{"n_layer": 19, "d_model": 384, "n_head": 3, "n_kv_head": 3, "head_dim": 128, "d_mlp": 1536, "vocab_size": 8192, "activation": "tanh_gelu", "norm": "layernorm", "norm_place": "pre", "norm_eps": 1e-06, "positions": "learned+rope", "rope_base": 10000.0, "rope_fraction": 1.0, "qk_norm": true, "attn_scale": 0.0884, "bias": "all", "tie_embeddings": false, "parallel_block": false, "init": "uniform", "init_std_qkv": 0.0173, "init_std_o": 0.0, "init_std_up": 0.0173, "init_std_down": 0.0, "optimizer": "adamw", "lr": 0.00113, "lr_mult_o": 0.974, "lr_mult_up": 0.628, "beta1": 0.95, "beta2": 0.99, "lr_head": 0.00562, "warmup_steps": 215, "schedule": "wsd", "decay_fraction": 0.774, "decay_shape": "linear", "final_lr_fraction": 0.1, "batch_tokens": 65536, "seq_len": 1024, "doc_mask": true, "train_tokens": 372200000, "steps": 5680, "dataset": "wikipedia_en"}
Each number is 128 + 32 x the weight over its row's rms, rounded and kept within 0 to 255. Layers, rows and columns count from 0. The size above them is the row's rms in percent of the matrix's.

# layer 7 MLP up, 1536x384, rms 0.0173, rows 915-1114, columns 320-351
size [118 161  50  41  44  41  40  48 156  36  49  46  68  68  43  55  60 148 171  43 175 169  43  56 163  39  41  39  93  51  39  47  48  68  87 104  58  56  42  57  45 163  38  40 184  55  57  63  38  41  81 156  90 165  51 152 167  40  44 166  49 185 153  43 180  42  39  47  52  39 158  44  45  41  53  36  46 180  68  47  74  57  44  49  54  47  46  54  41  46  45  51  53 167  45  49  48 188  53  40  54 120 122 150  75  48 146 124  53  46 141  62 162  45  47  49 162  43  42  55 149 164  35 104  51  49 163 176  48  47  50 169 126  56  47  47 180  43  69 163  43  47 167  51  51  69 166  43 165  44  74  49  51  43  44  33  52  46  47  52 154 177  64  48 126  52 145 129  36  40 132  42  53  58 181  51 117 164  49  53 190  36 163  51 181  43  53  40 176  58  44  38  60  45  41  56 155  81  46  45]
[[159 121 121 101 130 118 143 147 127  98 108 127 112 109 150 124 182 162 135 123 111 137  95 123 175 113 175 123 105 132  47 106]
 [ 82 122 207 147 136 133 104  57 150 109 171 109 119 149 142 136 129  52  83 125 128 227 145 110 112 160 136  68 140 138 128 132]
 [178 122 181 103 136 136 114 130 104  93 151 160 171 112 175 114  96  57 107  94  79 107 156 178 158 118 152 117 130 176 112 150]
 [103 161 102 147 110 120 168 101  65 161 153 174 140  90 193 161 155  68  84 116 121  90 133  97 126 160  90  76 115  93 153 170]
 [101 105 100 148 177 116 107 129  76  57 104 135  56 124 133 193  86 109 111  95 174 162 142  99 128 124 126 113 152 123 156 170]
 [133 161 122 160 125 105 169 150 161 189 101 116 128 123 117 152  89 151  99 154 116 103 137 138  73 145 154 136 100 143 127 124]
 [107 167 170 157 118 123 132 173 178 155 163 102 121  95  88 140 135 168 114 150 162 118 103 147 108 104  80  83  89 125  96 100]
 [139 159 179 140 165  89  72 128 126 118 119  49 147  32 121 164 156  76 155 173 148 181  84 125 133 148 126 130 114  85 139  98]
 [166 158 127 179 110  91 135  88 147 106 167 120 141 181 129 120 111 148  96 151  89 131 102 143  90 158  49 111 149 154  88 149]
 [183 131 120 154 112 133 187 151 178 117 125 115 147  79 143 154  71  93  79 137 110  86 109 185  79 135 133 110 132 197 121 124]
 [146 120 172 144 122 142 163 147 130 103 101 158  91 130 110 120  83 126 103 164 141  90 206 169 106 120 160  59 165 127 167 115]
 [ 96 167  91 136 105  71 190 125 120 163 167 108 145 165 113 163 117 158 137 166 127 119  93 141 102 153 142 105  96 157 100 141]
 [ 73 144 176 111 108 126 162 104 157 137  81  93  88  71 112 103 136 127 107 113 199 105 121  98 102 119  97  92 148  67 144 151]
 [168 162 145 113 161  99 139 123 124  55 158 107  84 134 131 196  85 111 100  99 116 127 170 113 143 114 150 136 161 140  74  63]
 [179 125 101 126 102 146 212 109 117 120  97 137 179 136 166 178 126 104 123 132 127 144 147 121 172 151 135 131 164 155 168 119]
 [172 156 112 135 169  95  98 114 143 104  92 150  64 189 103 157  89  74 117 101 113 152 163 132 149  82 115 114 112 180 104  93]
 [102 149 145 141  80 158 146 132 153 167 142 146 172 198 161  77 150 143 194 172 159 136 111 107 118 134 159 116 104 158 115 198]
 [118  88 109 204  95  97 119 142 171 109 183 139 141 118 117 114 120 120  89  94 105 196 123 119 123 153  96 122  66 138 114 132]
 [163 118 142 139 100 112 116 143 132 139 103  72 125 116  63 135 103 107 147 120 164 103 127 138 147 135 156 125 146 140 125 143]
 [143  97  86 190 117 145 176 180 151 126  78 137 136 165 109 109 112 157 159 152 151 130 158 115 105 148  96 111 147 124  92 152]
 [ 83 152 140  67  67 164  89  64 168 151 143 105 129 134 138 124 120  58 134 156 152 188 157 132 178 123 135  78 140 121  97 125]
 [123 179 158 128  81 176  94 120 141 122 136 160 120 107 136 122 143 123 127 148 150 155 147 161 128 129 195  91 135 109 167 170]
 [187 110 150 109  92 156 145 120 149 181  94 161 108 171 143  79 206 109 131 168  90  83 172 173  85 125 100  84  87 177 152 151]
 [156 119 129 104 128 169 161  88 117 116 145 162 167 117 123 163 108 116  94 110 115 120 185 143 154 184 147 107 153 129 159 107]
 [147 132  88 102  43 118 142 178 120 136 154 108 125 190 105 170 110 110 114 134  74 149 171 137 146 158 119  90 115 121 125 154]
 [129 132  92 145 110 150 154 133  72 135 127 133 111 153 105  89 155 142 194 128 133 136 112  35 147 159 133 115 179 108 101 102]
 [141 153  94 128 140  83 174 135 129 164 133 130  77 128 108 156 128 130 152 117 171 167 108  95  95 179 126 110 116 171 110  69]
 [ 79 143  70 102 177  63 105 145 185  97 151 133  57 103  91 116 121 140 182 155 140 150  98 181 117 113 124 146  50 133 100 161]
 [159 131 109 124 135 130  81 103 156 138 141 113 130 182 158 140 164 110 192 172 121 126 121 133 151 115 139 153 141 171 122 149]
 [128 152 113 137  93 135 210 119 146 186 122 110 108 149  82  50  53 166 119 170 107 121 126 143 110 156 166 127 131 147 154 132]
 [167 174 143 137 193  96  98 132 144 175 124 121 136 119  89 163 156 216 162 151 140 162 119 127 157 132 102 120  94 125 124 110]
 [124 164 118 144 159 104  50 104 152  76 117 176 102 150 173 120 150  32  77  94 140 130 118 111 143  87 100 115 110 135 133 161]
 [145  95 112 114  97 137 179 105 168 131 161 138  95 122  62  91  67 159 114 106 127 135 115 113 130 121 151 111 126 139  87 171]
 [141 195 114 172 110 121  88 150 138 109 190 105  79 136 131 171 121 109 142 128  92 139 118 157 124 114 150 110 118 155 125 162]
 [160 119 166 188 155  57 113 169  91 114 129 127  84 142 149 164  88 120 142 147 127 178 179 123 129  98 136 122 105 100 101 103]
 [130 118 163 130 150 121 133  88 183 118 140 115 100 150 121 160 120 113 189 100 121 126 116 124 125 166 135 132 139 160 114 145]
 [149  72 144 156 119 174 143 135 148 119 129 156 126 207 133 102 155 184 130 133 101 104 143 103 149 154  96  90 169 171 142 154]
 [144 171 169 134 172 105 155 134 157 143 171 134 139 143 130  76 118 202 184 130 101 126 137  89 145  67 150 140  81 150 114 129]
 [130 125 125 112 107 200  84 125 124 206 113 152 153  91 103 112 114 166 113 144 123 117 105 104 101 156 117 129 191 158 164 134]
 [127 166  96  94  82 127 166 108 135 175 182 102  91 157  61  63 188 119 103 167  71 142  87 117  64 161 114 118 127 189 103 127]
 [100 169 131 132 150  64 151 122 158 164 144 115 137 101  98 126 146 147 134 160 129 172 116 105  83 128 116 128  88 129  85  56]
 [159 165 108 136 167  98 129  98 115 169 108  84 150 158  69  90 124 125 125  95 166 116 154 140 163 101 114 115 125 107 129  71]
 [147 119 115 164 102 157 118 147  98 121 107 156 155 157 143 127  91 152  70  76 126 134 157 153 130 160 135  90 133 127 217 143]
 [ 97  82 113 121 163 145  92  68 142  96 111 197  12 101 142 105 129 162  85  85 111 125 129 134 180 161  99  85 143  97 172 116]
 [118 181 181  85  89 112 113 128  78 137 137 134 130 125 116  92 117  87 116 147 204 136 150 127 149 154  89 105 152 123 126  74]
 [109 121  89 157  97 142 153 107  69 147 140 164  98 148 150  56 134 173 158 162  97 114 110 125 148 152  97  81 122  97 166 134]
 [175 150 158 157 144  76 175  94  83  96 172  91 118 113 134  73 140  96 190 186 118 172 122 106 162 108 142 110  63 143 145 109]
 [129  88 147 134 151 160 138 164 119  90 113 141 142 118  43 113  35 147 115 126 110 148 112  87 144 123 127 153 106 116 105 206]
 [126 149 158 111 126 112 113 136 157 206 111 107 152 141 135  77 176 143 146 180 116 108 115 145 128 101 105 128 114 121 111 172]
 [132 132 160 106 146 103 126 136 135 131  98 125 108 115 108 108 196  88 208 206 127 217 114 121 111 163  95 122  98 107 122 133]
 [123 124 189 174 152 170 137 117  75  80 103 136  96 134 102 173 156  88  47 150 136  97 165 119 153 148 135 102 124 137 163 140]
 [136 191 108 117 131  95 100 172 132 111 146  73 122 146 161 125 108  99 127 143 108 172 135 152 159 117  65 140 160 133 159 169]
 [144 124 150 169 181 113 124 176 171 122 177 104 162  93 129 126  83 133 114 167 233  89 107 137  92 141 151 150 143 143 142  71]
 [172 103 121  78  70 125 109 119 178 138 109 104  83 201  94 165 140 142 121 158 126 119 179 183 121 115  81 110  77 121 113 154]
 [161 133  73  84 167 114 151  91 102  72 105 192  67 117 110 189 177  73 140 125 115 141 167 108 120 166 112 105 162 138 120  83]
 [157 164 187 102 101  77 111 100 147 122 175 126 142 140 123 111 133  81  92 199  67 194 110 134 146 120 120 123 171 175 145 163]
 [165 188 192 207 149 114 143 119 139 117 139 134 172 121 146 103 127  90  93 148 160 169 132 147  91 151 145 116 156 124 126 115]
 [124 126 130 104 104 160  89 135 161  97 123 161 137 225 113  93 146 135  99  90  90 116 125 123 139 133 110 136 141 145  88 143]
 [166 116 112 128 158  60  94 126 127  86 109 120 124  86 167 220 154 103  95 156 152 163 143 120 128 110 143 126  84  92 142 137]
 [202 161 122  64  88  96 149 152 139 171 176 136 111 152  95 124 149 150  93 188  75 122 172 143 149 191  79  96 124 162 129 138]
 [121  86  94 116 141 136 106  67  59  93 155 202 164 131 188 120 163 133 146 104  85 154 185  73 187 140 127 125 180 112 197 103]
 [141 161 141 156 109 118  68 205 141 115 191 115 134 126 100 150 138 111  92 130 174 114 155 142 203 132 101 123 164 206 137 137]
 [ 77 147  91 111 119 131 102 131 112  86 173 111 172 144 130 134 169 103 169 168  77 133 150 150 201  94 189  84 149 141 122  89]
 [154 185  93 143 111  81 136 177 147 101 175 177  81 152 125 193  43 102 146 112 154 158 130 137 108 112 102 104 130 129  59 132]
 [139 159 171 124 139  86  98 211 107 123 149 173  65 100 147 105  52 142 144 253 167 178 141 161 100 130 123  88 146 135 173 174]
 [149 122 138  91 167 148 124 109 167 145 107  90 123 104 153 126 239  71 168 187 124 150 105 142 141 117  59 135 190 148 158 129]
 [153 144  74  88 155 138 157 110  78 135  78 177  89 102 129 173 143  85 140 110 123 139 163 129 188 121  69 118 145  84 102 115]
 [125 179 136 122 140 111 108 132 168 161 133 116 127  57 118 200 107  75 123 130 158 113 132 155 117 158 135 127 102 139  78 122]
 [ 84 170 161 115 146  79 113 170 149 153 127 131 127  76 129 147  84 182 163 140 137 120 147 202 123 108 106 100  92 130 124 141]
 [152 143  87 136 153 103 111  91  77 105 129 149  59 100 143 174 142  62 147 111 125 175 135  82 148 161  83 125 123 178 149  86]
 [ 97 195 127 169 111 165 150 133 162 103 222 123 103  97 145 145 116 102 119 163 116 204 134 144 115 112 192 139 181 149 145 136]
 [147 140 138 114 135 155 150  72 174  93 130 102 112  82  81  47  78 170  95 171  88 167  95 116 146 129 141 119 136 172 185 154]
 [144 179 198 151 135  99 150 191 189 101 124  58 101  83 117 133  59 101 117 140  94 105 132 176 139 152  67 117 134 107  85 162]
 [155 153 117 140 141  67 114 123 207 135 114  72 181  75  86  86  79 136 153 150 103 151  99 132 180 112 143 140 106 186 118 108]
 [137 127 126 103  78 127 168 130 118 167 126  93  95 104 128 137 128 102 178 195 132 131 142 134 109 160 116 132 212 114 113 118]
 [131 155 151 111 138 134 101  92 126 131 104 201 207 145 176 117 137 186  64  72 144 123 160 170 141 165 121  93 186 126 156 146]
 [164 146 112 112 143 121 105 114 104  99 131 133 104   6 146 157  87  81 154 120 140 182 130 111 189 180 155 121 103 110 129 140]
 [106 163 179  74  75 134  81 128 102 137 147 105  93 118  95 184  68  68 155 175 134 143 148 167 156 181 139 148 156 144 172 139]
 [173 170 101 101 110 131 108 104 128 146 105 129 155 136 170 180 117 121  85 129 148  93 121 114 162 150 175 139 188 127 132  99]
 [ 97 174 121 155 129 114 113 175 150 135 111 149 133 163 108 114  46 154 154 165 133 112 131 176  89 140 147 154 121 120  70 139]
 [174  89 142  76 110 139 132  64 213 156 125 120 167 112 161  55 160 168 128 160  98 110 184 129 166 126 165 121 103  93 139 129]
 [ 99 141 130 136 124 145 131 142 131  94 110 124 138  78 128 159 156  18 162 147 156  92 148 151 147 148  57  98 112 103 101 150]
 [128 158 158 105 117 184 114 150 197 175 103 149 136 176 166  74 134 127 120 110 123  88 164 155 135 134 119 134 255 136 134 142]
 [143 115  48 135 130 114 124 115  90  96 108 179 116 176 155 168 162 112 149 122 105 145 128  76 132 127 126 115 135 133 130 125]
 [112  82 115 166 140 130 104 138 164 103 102 179 114 168  96 108  41 110 128 135 143  96 175 185 160 153 172 109 137 112 118 181]
 [133  85 145 120 124 183 152 101 157 109  99 153 153 154 125  85 133 166  68 159  83  82 174 132 159 139 174  78 134 140 147 145]
 [131  95 110 160 162 127  48 151 182  55 118 153 132 106 138 140 126  81 143 158 145 171 112 110 105 148  93 147 138 123 118 128]
 [ 85 134 132 137 162 110 100 103 180 120 108 108  89 101 148 102 201 175 161 160 163 186  98 100 137 108 165 134  88 161 173 132]
 [139  72 146 109 139 160 158 160 138 156  90  82 163 202 116 107  67 151  97 126 128  92  99 139 194 102 144 151 116 170  96 177]
 [143 122 137 142 123 151 155 128 208  91 102  97 165  93 108  78  48 138  83 151 142 145 145 165 170 104 180  99 132  91 182 167]
 [118 176 107 109 118  81 115 124 105 107 143 187  84 133 143 196 190  78 133 109  92 171 106 124 123 138  55  98 118 125 100 125]
 [164 156  90 132 106 142 118 178 114 150 112 181 135 128 117 117  14 154 130 139 117  53 195 178 161 124 166  87 104 134 106 135]
 [ 90 157 117 164 104 103 141 171  86 127 149  96 145  93 114 115 115 128 157 120 124 140 109 151 151 136  72 112  82 109  71 150]
 [136 118 147 148 112 193 110  77 146 131 198 114 134 151 105 160 128 107 155 131 113 131 132 126 171 164 157 120 123 128 132 146]
 [169 161 156  85 165 135  77  87  51 129 170 160  90  63 155 151 143 153 141  66 115 138 142  83 121 173 104 116 134 114 160 117]
 [101 158 141 127 115  60 154 140 140 141 103 149  93  87 148 122 131 125 174 156 141 170  69 147 163 142 160  94 135 121 144 113]
 [112  58 146 117 142 203 144 103  97 104 161 134  91 135 100  74  52 174  76 109 139 129  88 125 178 194 137 140 173 143 130 165]
 [117 136  98  98 116 131 125 150 110 125 177  95  81 172 147 138 113 106 162 125 127 157 117 148 105 138  92 104 124 153 179 136]
 [ 55 148 145 138 141  72 131 125 129 115  87 167 122 135 162 155  82 134 185 113 159 152 113 115 123 115  72 126  75  42  93 143]
 [130 140  89 114 125 155 158 177 148 179 157 129 135 104  74 159  79  99 106 157 103 100 129 166 105 164 125 112  87  84  57 185]
 [138 115 118 115 127 102  53  89 125  82 142 154 171 159 185 140 190 122 143 132 122 155 100 111 112 142 128 147  63  89 122 138]
 [196 107 142 139 118 158 120 115 100 114 119  97 132 109  84 183 126 116 143 119 156 142 152 135 173 119 110 135 126 114 136 120]
 [138 157 180 125  65 118 140 183 147  98  87 148  82 133 142  74 111 124 148 127 114 167 101 131 142  97  88 130  91 147  88  59]
 [188 127  98  61 111 120 176 154 116 102 124 171 124 161  26  49 198  85 126 116 134  78 171 146 147  62 134 155  67 166 169 127]
 [102  98 124 105 161  81 106 169 129 118 102 138  69 106 117 178  90 130 102 137 201 138 111 122 150 111 179  85 134 138 168 167]
 [149 147 121 135 101  83 163 172 169 147 144 120 146 142 106 105  88 126 151 133  90  74 146 139 118  68 114  97 102 214  63 132]
 [202  99  71 175 187 137 105 108  96 127 152 136 156 139  87 176 139 180 202 165 146 136 126 174 161 146 148  78 109 173 133 147]
 [148 149 128 170 145 107 149 151 123 118 186 115 148 141 135 138  78 171 193 143 107 185 146 137 191 126 168  96  73 137  70 155]
 [173 158  84  82 166  91 138 129 155 169 120 142  67  94 162 131 156  73 114 109 138 104 114 164 125 151 100 134 190 117 143 136]
 [147 120 102 130 109 117 172 122 137  86 137  29  96  23 139 146 180 103 138 174 155 174  85 119  84 153  82 140  90  70 149 129]
 [141 142 139 184 104 125  77 162 136 114 143 118 142 164 134 126 178  62  93 148 149 130  99 145 130 119 128  84 112 105 130 138]
 [ 90 184 123  88 151  82  88 115 158 133 165  94 117 148 119 157 175  74 165  94 155 113  76 133 181 134 134 128 126 133 129  59]
 [188 123 123  54  92 135  60 132 146 142 120 133  85 126  53 165 128 110 149 221 117 138 138 117 210 138 155 107 138 113 201 131]
 [159  79 106 165 125 127 111 113  79  93 119 164 118 158 148  97 125 148  95 109  59  85 131 162 163 158 131  85 144 133 169 109]
 [165 140 162 126  88 159 153 153 176 197 114  50 216 116 106  88  90 147 110 216  93 124  99 130 104  93 195 122 157  79 127 168]
 [126 134 138 149 111 135 116 137 110 121  96 147  70 143 147 127  85  91  82  70 168  51 154 163 128 146  98  93 134 111 153 141]
 [171 179  83 161 136 146 100 154 183  95 165 116 103 160 181 153 116 208 126 117  70 155 105 121 180 160 244  66 139 212 111 180]
 [123 144 126 111 161  72  69  72  70  88 148 128  94 136 110 149 137 137 148  99 108 192 145 112 148 182  89 120 103 149 165 109]
 [131 148 127 134 135  78 154 108 150 170 154 114 111  78  62  90 148 184 154 168 115 180  93 127 163 135  75 108  87 148 155 140]
 [155  98 166 177 135 135 115 158  58  94 177 199 134 156  99 120  31 204 109 128  99 107 149  99 160 131 140  88 121 125  98 142]
 [125 174 127 166  58 160 119 103 147 106 159 158 115 141 112 101 104 110 107 158 122 176 119 130 143  91 112 122 179 155 126 186]
 [170 110 117 127 169 170 169 146 105 141  91 108  71 108 113 144 166 119 109 133 141 152 165 201 112  86 215 102 138 172 104  99]
 [ 56  97 148 158 129 168 129 154 122 191 147 135 130 149 121  90 113 195 120  95 122  66 146 108 168 143 115 124 162  75  97 161]
 [188 153 127 100  99 109 160 112 112 161 157 141 124 142 138 113 103 178  91 161 107 128  94 129 206  76 184  93 153 142 132 134]
 [130 175 138 154 146 116  99 126 176 117 124  69 153  43 129 165 121 110 109 143 151 180 143 106 143 131 111 131 117 109 125 159]
 [165  85 127 133 135  85 113 158 142 123 127 110 143 135  86  79  39 166 136 159 108 156  83 106 137 128 172 137  73 121  90 159]
 [112 127 137 189 113 114 105 187 152  98 126 154  89 101 139  94 107 103 140 145 124 150  89 133 148 156 115  72 153 118 153 134]
 [160 131 112  78  63 109  90 131 147 147 181 144 130 115  78 130 143  94 167 129 169 164  95 140 172  88 105 106 139 143 149 142]
 [146  95 132 157 141 124  31 166 122  54  98 166 109 131 140 182 142  72 141 137 168 150 121 126 144 101 108 117  56 113  81 115]
 [158 156 160 132 110 142 178 150 147 163 106 131 177 152 109  64  69 123  96 178  97  74 146 136 121  76 204 133 128 153 110 146]
 [127 148 142 165 139 147 130 154 180 148  89  97 101  52 103  57  56 120  87 158 163 121 128 132  75 109 133 126 158  65 120 153]
 [148 170 121  45  58 107 122 107 108 111 111 125 108 119 127  90 161  86 106 179 139 140 173 134 162  79  94 108 127 141 126 104]
 [122 145 162 102 173  98 126 131 105  56 118 100 150 129 146 199 172  96  82 143 150 141 136 132 117 112  98 129 112  74 127 146]
 [155  90 177 124 128 124  96 135 114 115 108 169 186 197 136 121 141 187  41 151  63  88 176 139 161  96 143  94 188 121 162 132]
 [120 183 171 134 127 112 189 127 132 124 127 134 128  93 117 195 158  71 155 138 122 120 130 146 151 137  68 111  78 115  87  95]
 [134 218 169 117 143  62  60 144 148 148 127  96 158 144 142 146 123  94 168 160 137 157 146 145 136 126 138 154  99 158 105 141]
 [168 131  92 133 107 101 111 158 177  85 152 181 101 156  67 154 149 145 135 143  83 104  90 123 158 138 151 129  96 166 131 183]
 [106  96 157 171 133  64  67 143  82  85 137 160  91 149 117 163  44 169 105 124 135 163 137 101 191 129 166  80 137 168 131 141]
 [117  93 177 108 151 127 184 142  97  83  79  82 143  79 103 142 141 124  96  85 140 129 152 137 135 161 169 128 130 111 163 119]
 [149 132 161 160  72  69 106 179 121 112 179 180 144 127 108  86 150  86  75 148  81 151  78 148 136 156 116 149 193 170 166  92]
 [122  47 125 146  76 175 183 136 127 145  88 110 165 188 161  85 149 158 148 198 116  98 113 131  67 167 135 118 135 140 168 169]
 [120 141 110 144  96 119 122 140 153 155 117 128 109 158 105 122  81 104 165 171 125 156 123 118 143 120 126 120 133 104  80 164]
 [167 105 163  80 131 133 122 153  82 172  83 115 130 125 130 120  89 119 119 166 148 129 116 157 138 141 130  99  64 166 144  67]
 [102 175 178 132  93 100 128 154 117 122 153 143 138 153 118 116  93  99 167 157 107 119 118 151 107  63 161 162  79 100 110 123]
 [138 105 117 179  99 178  81 152 182 117 131 140 132 150 157 126 132 120 152 123 119 121 117 137 184 116  93 131 129  93 130 163]
 [102 115 147  92  64 145 106  95 110 163 149  80 198 187 147 154 181 150 121 154 108 137 172 158 143 144 160 128 180 159 177  71]
 [140  67 134 161 130 181 105 127  90 131 117 171  96  90 122 107 137  48 128  72 132 144  86 125 168 100 169 142 128 142 115  97]
 [126 156 107 152 109 120 151 165 163 149 160  84 164  68  88 136  85 174 139 125 151 147  88 128 115  91 133 127  57 113  96 177]
 [124 113 165  96 119 152 113 113 117 217  93  80 124 111  95 130 129  72 162 135 180 129 143 173 148  61 139 117 110 131 154  98]
 [136 132 166 153 162 117 164 144  72 151  71 106  87 140 139 121 165 126 174 141 139  87 154 130 132 132  77  57 173 139 132 138]
 [152  79 105  78 136 154 156 110  73 112 133 121 102 101 155 173 143 117 126 166 137 165 162 143 161 156 136  79 108 173 136 128]
 [192 221 104 157  98  79 146 145  96 165 184 178 138 135  97 123 106  77 131 166  87 120 168 140 101 133 120  96  71 163  66 110]
 [173  89 121 133 143 143 142  78 150  79 118 174 138 126 167 184 159 106  58 110 142 160 169 126 149 163 172  87 137 210 165 112]
 [139 118 199 146 127 100  66 138 210 160 124 163 231 176 132  59 108 154 133 152  95  98 122 131 197 105 141  93 122 117 173  83]
 [138 134 118 133 184  42  73 147 134  90 147 145 122  70 163 230 151  40  97 119 116 141 152 150 158 104 112  84  83  98 125  89]
 [206  89 211 148 165 194 166 126 118 131 112 120 184 149  96 108 150 154  93 176  97  92 109 113  75  89 138  84  74 155 122  86]
 [152  71 144 139 191 144 111 156 109  63 101 191  82 140 139 173  37 126 117  73 149 124 192 133 224 119 159  90 102  75 155  92]
 [148  97 130 145  84 144 140 126 126 164 119 113 203 178 126  64 176 182 141 163 134 102 115 129 152 128  93 104 123 108 150 145]
 [106 187 136  70 158  48 119 128 110 146 135 122  57 103 124 144 165 117 198 128 129 168 113 118 112 127  50 141  82  93  77 135]
 [ 78 186 124 115 138 127 113 134 138 110 110 123  93 206 113 167 167 169 102 125 143 139 128 181  84 115 125 117  57 149  97 118]
 [119 218  84 141 110  83 147 127 145 132 175 147 156 237 109  68 117 142 132 160  86 122 151 179 188  94 101  70 151 118 111 165]
 [146 130 119 106  83  68 113 187 102  81 122 164 122 146  87 177 109 137 137 169 115 135  77 131 107 151  38 112 118 167 157 138]
 [187 156 165 121 144 156  66 171 154 127 169 118 151 167 126  70  95 126  51 128 122 144 157  95 150 127 138 102  80 106 151 146]
 [117 104 145 165  81 122 190 118 138 132 111 115 122 126 113  45 171 147 133 159 102 116 136 144 140 132 121  79 122 126 126 172]
 [192 157 167 142 169 128 167 123 140 127 132 104 158 129 116  89 109 164 172 122  93 143 115 134 135 152 110 143 109 104  99 164]
 [145  74 135 182 115 128 129 142 111 111 104 145 195 175 132  89 114 160 164 153 122 115 125 145 140 163 130  80 101 153 129 117]
 [ 77 152 158 150 177  54 121 104 108  63 144 127  95 118 162 148 105 120  61 132 118 112 207 126 113 119 143 111 159 113 182 203]
 [119 160 181 106 141 122  85  96  88 128 134 129 103 171 163 185 137  62 105 122 143 142 133 118  92 155  60  95  94 159 114 116]
 [135 135 141 117  96 173 146 160 105 136 175 107 168 181 145 136 151 171  86 166 106 112 148 155 165 150 184  66 147  51 153 126]
 [175 110 111 138 124 112 157 104 164 160 126 141 151 144 138 153  72  88  95 129 141 138 119 170 148 174 160  95 154 160 155 117]
 [134 147 117 108 131  81 108 131 138  91 122  58  92 124 106 154 136  86 138 118 153 151 183 115  89 125 143 104 190 184 104 172]
 [141 177 175 107 113  87  86 196 213 161 158 125 150 132 156 149 148 145 128 148  99 114 118 125 151 109 144 128 145 145  92 156]
 [138  74  68 123 158 121  79 178  51  90 104 158  76 116 137 163 131  99 118 143 145 169 137 133 114 122 131  83 103 103 158 140]
 [128 116 109 120 119 141 114 108  92 113 137  88  84 108 170 171  51  46 137 128 138 133 140 113 160 180 122 127  97  76 123 126]
 [138 204  92 143 161 115  89 145 108 233  97 108 105 187  57  72 101 111 110  91 174 141 170 100 134 124  79 122  79 150 175 165]
 [121 175 128 120 149  73 144 174 165 138 131  76 141 123 119 171  98  97 178 172 144 152 128 120  83 131 122 155 105 116  65 114]
 [189 108  92 147 132 154 123 139 205  98 152 165  97  94 145  90 153 109  99 130  81 145 151 147  98 196 117 174 165 107 151 140]
 [146 164  91 105  83 128 107 135 136 102 136 106 182 107 122  83 201 140 139 127 118 115 145 140 145  96 161 126 124 150  93 125]
 [141 193 196  98 152 113  44 135 159 147 151 186  75 130 161 157 186 139  95  98 129 114 150 116 174 152 127 137 161 131 164  79]
 [140 195 162  98  98 126 125 161 184 104 123 107 186 192 136 169  64 100 138 119 149 108 130 180 160  59 137 165  96 112 107 109]
 [150 160 163  77 139  75  74 121 136 140 153  90 111  81  70 113 160  92 146 128 149 164 147 158 150 134 126 142  63 139 197 101]
 [ 97  74  91 138 146 179  97 107 151 116 115 153 109 107 123 129  92 164 147 149 134 164  89  96 187 135 136 155 124 144 190 160]
 [140 126  95 165 139  83 129 188  98 116 101  72 110 131  99 157 159 156 102 143 154 132 156 165  72 138 132 100 149 158 125 129]
 [173  67 110 102 144 179  78  48  89 103 143 122  93 101 188 106 130 127  96 118 112 137  97 121 186 110 123 130 145  78 180 134]
 [110  95 220 159  89 130 153 120 166 111  94 149  85 153 118 139  87 166 186 187  87  90 135 141 130 143 108 134 120 141  76 133]
 [135 113 125 109 116 203 198  95 108 118 117 137  57 120  71  63 121  90 105 142 101 113 132 119 105 149 101 141 179  69 112 160]
 [144 144 184 143 166 108  48 126 137  64 146 170  82 134 134 122 136 107 124 122 168 147 106 122 151 118 104 110 115 128 135 104]
 [111 174 107 101 144  88 141 167  81  97 134 123 125 142 106 194 178 103 159 132 135 154 167 136 112 106   7 112  97  86  42 114]
 [203 124 171  94  72 103 140 132 123  73  73  98 100 130 109  88  90 131 142 146 159 146 117 130 139 125 134 140 158 139 179  89]
 [133 149  73 134 108 124 165 165 128 157 122 141  64 182 112  93 144 121 114 191  89 116 146 170 131 109 142  96 111 174 112 158]
 [105  71 114 172 116 140 142  95 139 127 129  95 114 106 137  59 115 162  86 152 125 128 114 134  90 138 179 108 113 106 119 150]
 [ 97 119 198 113 155 129  70 156  95  97 159 163 132 212 107 166  95 167  78 140 112 127 158  93 119  52 161 115 121  97  99 107]
 [163  87 159 138 138 192  67 106 131 104  93 113  50 132 172 118 116 157  91 124 148 131 134 103 117 158  98 125 171 110 167 118]
 [ 68 155  86  95 131 165 141 131 131 154 148 147 184 113 119 200 146 103  80 126 148 150 164 159 123 166 111  76 162 110 146 122]
 [155 151 148 132 124 143  81 153 143  60 119 126 165 126 157 116 144  66  51  91 122 104 133 150 183 105 183 117 145 128  90 126]
 [131  97 137 131 125 183  31 133  89  82  56 185 117 155 189 149 150 143 127 137 112 121 154 127 131 187  99 126 162 147 110 146]
 [142 160 130 138  91 160 144 134  72 109 142 151 147 174  72 161 129 100 103 159  93 144 112 105 147 171  51  96 145  84 156  90]
 [167 173 146 139  87  73  95 140  90 193  99 128  93 141 137 120 109 109 127 117 142 113  47 131 255 105 165 104 162 124 105 116]
 [103 161 137 159 127 135 103 136 104 101 115 195  98 136 113 129  67 149 142 158  91 177 115 105 139 150 128 115  82 116 135 120]
 [155 175 123 160 130 141 145 146 173 138 155 189 138 128 124 144  64 123 110 181 124 108 204 151 171 111 173 100 124 174 118 138]]